From a checkpoint of a small transformer trained on Wikipedia.
Size: 13 layers, width 448, vocabulary 2486, 29.8M parameters.
Architecture: learned positions, biases, tied embeddings.
Training: a variant of Muon for these matrices, 547M tokens, 8341 steps.
Each number is 128 + 32 x the weight over its row's rms, rounded and kept within 0 to 255. Layers, rows and columns count from 0. Numbers have three digits each. The size before them is the row's rms in percent of the matrix's.

# up: layer 4 MLP up, 1792x448, rms 0.165, rows 153-164, columns 224-335
# down: layer 4 MLP down (transposed), 1792x448, rms 0.122, rows 153-164, columns 224-335
up153 094:121134145129151129136076176169096065093131135165144099179152113123093156188150098109114067154089164116101229109136134129118134114142131083092130067170151081103124159140143144142115135183098058103108113193110160181186107137117141115135173159113121166099104111111066139160121153176136113218198103157077105116112160150104144118149100199135
down153 093:080089087108142180149092067143099136087107117154166178167144084140122100156114102216148115085107145132088154128133157141108090140125137058166150112092127174183081122151110181071121139131172131129133114100088174166161143115154140126135114089168135091171145097131137189153154084070071128154109179130160182134184176123110118138119143135085
up154 094:117115210158151128115102151142192129121130133077128098130098093139178142093144172189142186109143092158152193108124097139090164122242138095138131065147054106117117147146197177091117115082109065169087168122106154142112121140142149188148117121119126091152141163127125115094123148141091127088122097133122156156158146127205152150152120127145
down154 100:064075194146112139153182123091089133143183129169176103101132082125077174165125110125170111121159137109163143101098086103185121168131145091183126109134115163116138198084117042133166090163188122113134092113107119091105042109201093119135144130178097131094125077111108101133161135080105140139154128087184084105146121127066090106105141168162
up155 094:183152115117100095153134156092108173161122157149175108125100088172148140130123136077148210085114165110079151148128130172133116101164150127140124180151158115146130115077130194175163116092185083105111083111168100165095129171110150072136159104109110142143133144119161072092151131134103143084152187084124143124140087139102116132123116112106
down155 084:126168115123162124125152168170116154068110133090169128169171166122067158147144146136129111090216105101117053102099140152154137157178121134102134105070103085121112221147158103153129160115147145118204145143079148072128133134122084169091088092133108109131152109163092164122133117050128097139109083150171097159145094147114104122157168115149
up156 097:143129089167112097183149142118200085135153111118150113179131112081154129150082158119147154137156119186123139132130205112078147202120146135129094160159117155126157119052099149159161104105101092081137126140110049150137082152146126130129081098085145116076100131143124159153109119161141114116158110142204148158115127144101125098149159105125
down156 094:151113104157117108116145104152125109145185165139093108142116114157138154107143101138025127163110115174178075122189071097114140157121135097151152144118126122112203117105143107112126122112101130098107079121189145129137118082073127107119117139126203104064182087059108135085126165127169109119138083051096177197122125166075181109132106179101
up157 100:177122152099100144167142129124148167156113141164143189121108162137166085127133133153127151174219126169068129149164098070144133131126101078150122117076107100094134161153108096142141099088115130122098099131154098094152155122122136129146109181102155098082119114182131101132139108134135113146142166091071143161112078141154155110130128166103
down157 097:125166119150124157095091134124083189106078136105158095147168113093096102100149096148096123164106045164171137126036174085126152112107117111110145167125124143112160128156102147187071141116169182136119116106094166152093177143069149119186131086114113151125140106123121120123190131153074110142147110132190173091077103058127091205137097076158
up158 093:139114152109120122041131145117121052121145126123115098119095079151131166123123147180110134166129141100114151167134127131132124112139147168156030160156147129201159142137133076199095151150135141091123123131144115156116126127120095068111181131107101072086111168162117166133113153128177132116079153194186148133112115143139138070127108120188
down158 094:096090115148099100122120131107119121107176121133159151120108126117142077104144128110160119117131107127133095130154128086155126142130088127050149133093108141100125157151145132101107104125099130101156118091069125120176181128110136138121114138124135117117077169076113141108171116134078124116161147053126129123095090095110130148179120091128
up159 093:173158147154213149120158093080168138064145111125071059143161175129109129163119139118153121158159112142127137161216103142125154105107100093205136109172140086106100113103186126123139132157116103141088161118083134058135114098116122100124088105074130105109175121173151100126124088108180099150069081139174129128088081123095103099172126121106
down159 099:116096040129076158133099069117121107132111111127145127108115164167154136166150104160134116093174181098174138121150078120098115173162132100097141126127100111178173121167155185165111102178143093072141158140161142137169142158157118118156119110139121198122071098157161091104100108125119140113165123134126099177128136050162142149136116124093
up160 099:155183146156151182103138142105100107200077141172137129113134079139197142096120111122140128169090123106141089150117103099043133094126161086131162172079120123171163201089158142120161138175113135066167195106171122119145152148057131100112187106131111141107095148155155196132085132174176053169138129167159201114109151137109118127121152114173
down160 099:110127188142125129113184090079147112122141133173133170138143134079175178108122087131124122119038150123055104199068099165091107123133109103146124146071087130141133120094153130116160138128118177135156191112098087104117122137154174145087170111132126149186168101135176158117144174141119178105116132134156142151196139127118073105145113141151
up161 100:119109121096109151141094081161151104133138139093123140160143135106131242093120081152161182125182170187135101174136019072081161140137110063108130120144090126095121122093044185119152143150118115106172109160141151096183072125088110209178096045100116101098116125090153069128079141168130156134077162129111097141127110104168152133161197097089
down161 101:171153106101185065135143128075085122092129147178105115184175110096134205088116122169132084124113167103121104117164125101138165168187114149115110155136093111154093103129109107143146149091100175100140108098176161126085137118111104166183174135138124114100147137093153081145133180199083163155110104061170125093161103142140158142114102201153
up162 083:115113115113197108101102119018127108154159133138126109168133079105080144123116107139200104127129126126146142155094094094154129134130126087143152104153083151157106162108161101127129113137130114098111155111190112096152106117125159143132137079098183136166162105130155104134169118145155099156114120127073127085140144133143102118101139175185
down162 081:148166126161123167147195073104109164100172151144154151129100140160105126120165092148126179152126069091158114172135120138094150085130133130174174092126116110153122113202103134132159124125152031107148156160101135091079116203137141135118074133121111157127115082104120159090075096086160161163107137117191075142158108121131130128133159100122
up163 107:122076131116150132098162140121147080139124170107115129167112107101122130127080128188117142113095145121093160142132105139131159105132131108146129105147142122162150121074128089176159097104088126146071103127160151111138169095126169155089115069112148087108160141146135165156113105111056029063170129086147123133132121131111121098182064200080
down163 109:109092131214101080156095134113184138142134134105086098141106100145176112090162191172103064101166168135128115058176091128125144085122150106121091142125118163177135120113158103132141088114134174111144112168130071090098109127120157095125110074173134097135121156125157143050166146092141122118153172144172135117150146156173154099103134090047
up164 093:141146135137189131136120110131117114133162152114140136123123103108128071144143112103133076134116153109119111137104139145115121120159099148107106094183131089089109132123105168113167051095133064134085089080165150094106147159097148136124111114096128150117160074140196096121195108104132133131176161148156179131214114121133153131119154145160
down164 093:151146159111097105122121165095153138152111173115141088137143166144180130106139130166087149140122059143145147093168091097135088150085120122139191154120168153163113156089131067095163131159134111143143114167161144151151159109181097121100082180099126143127081152179110158172169137181147150177093080114133091233106156111102177098149105153125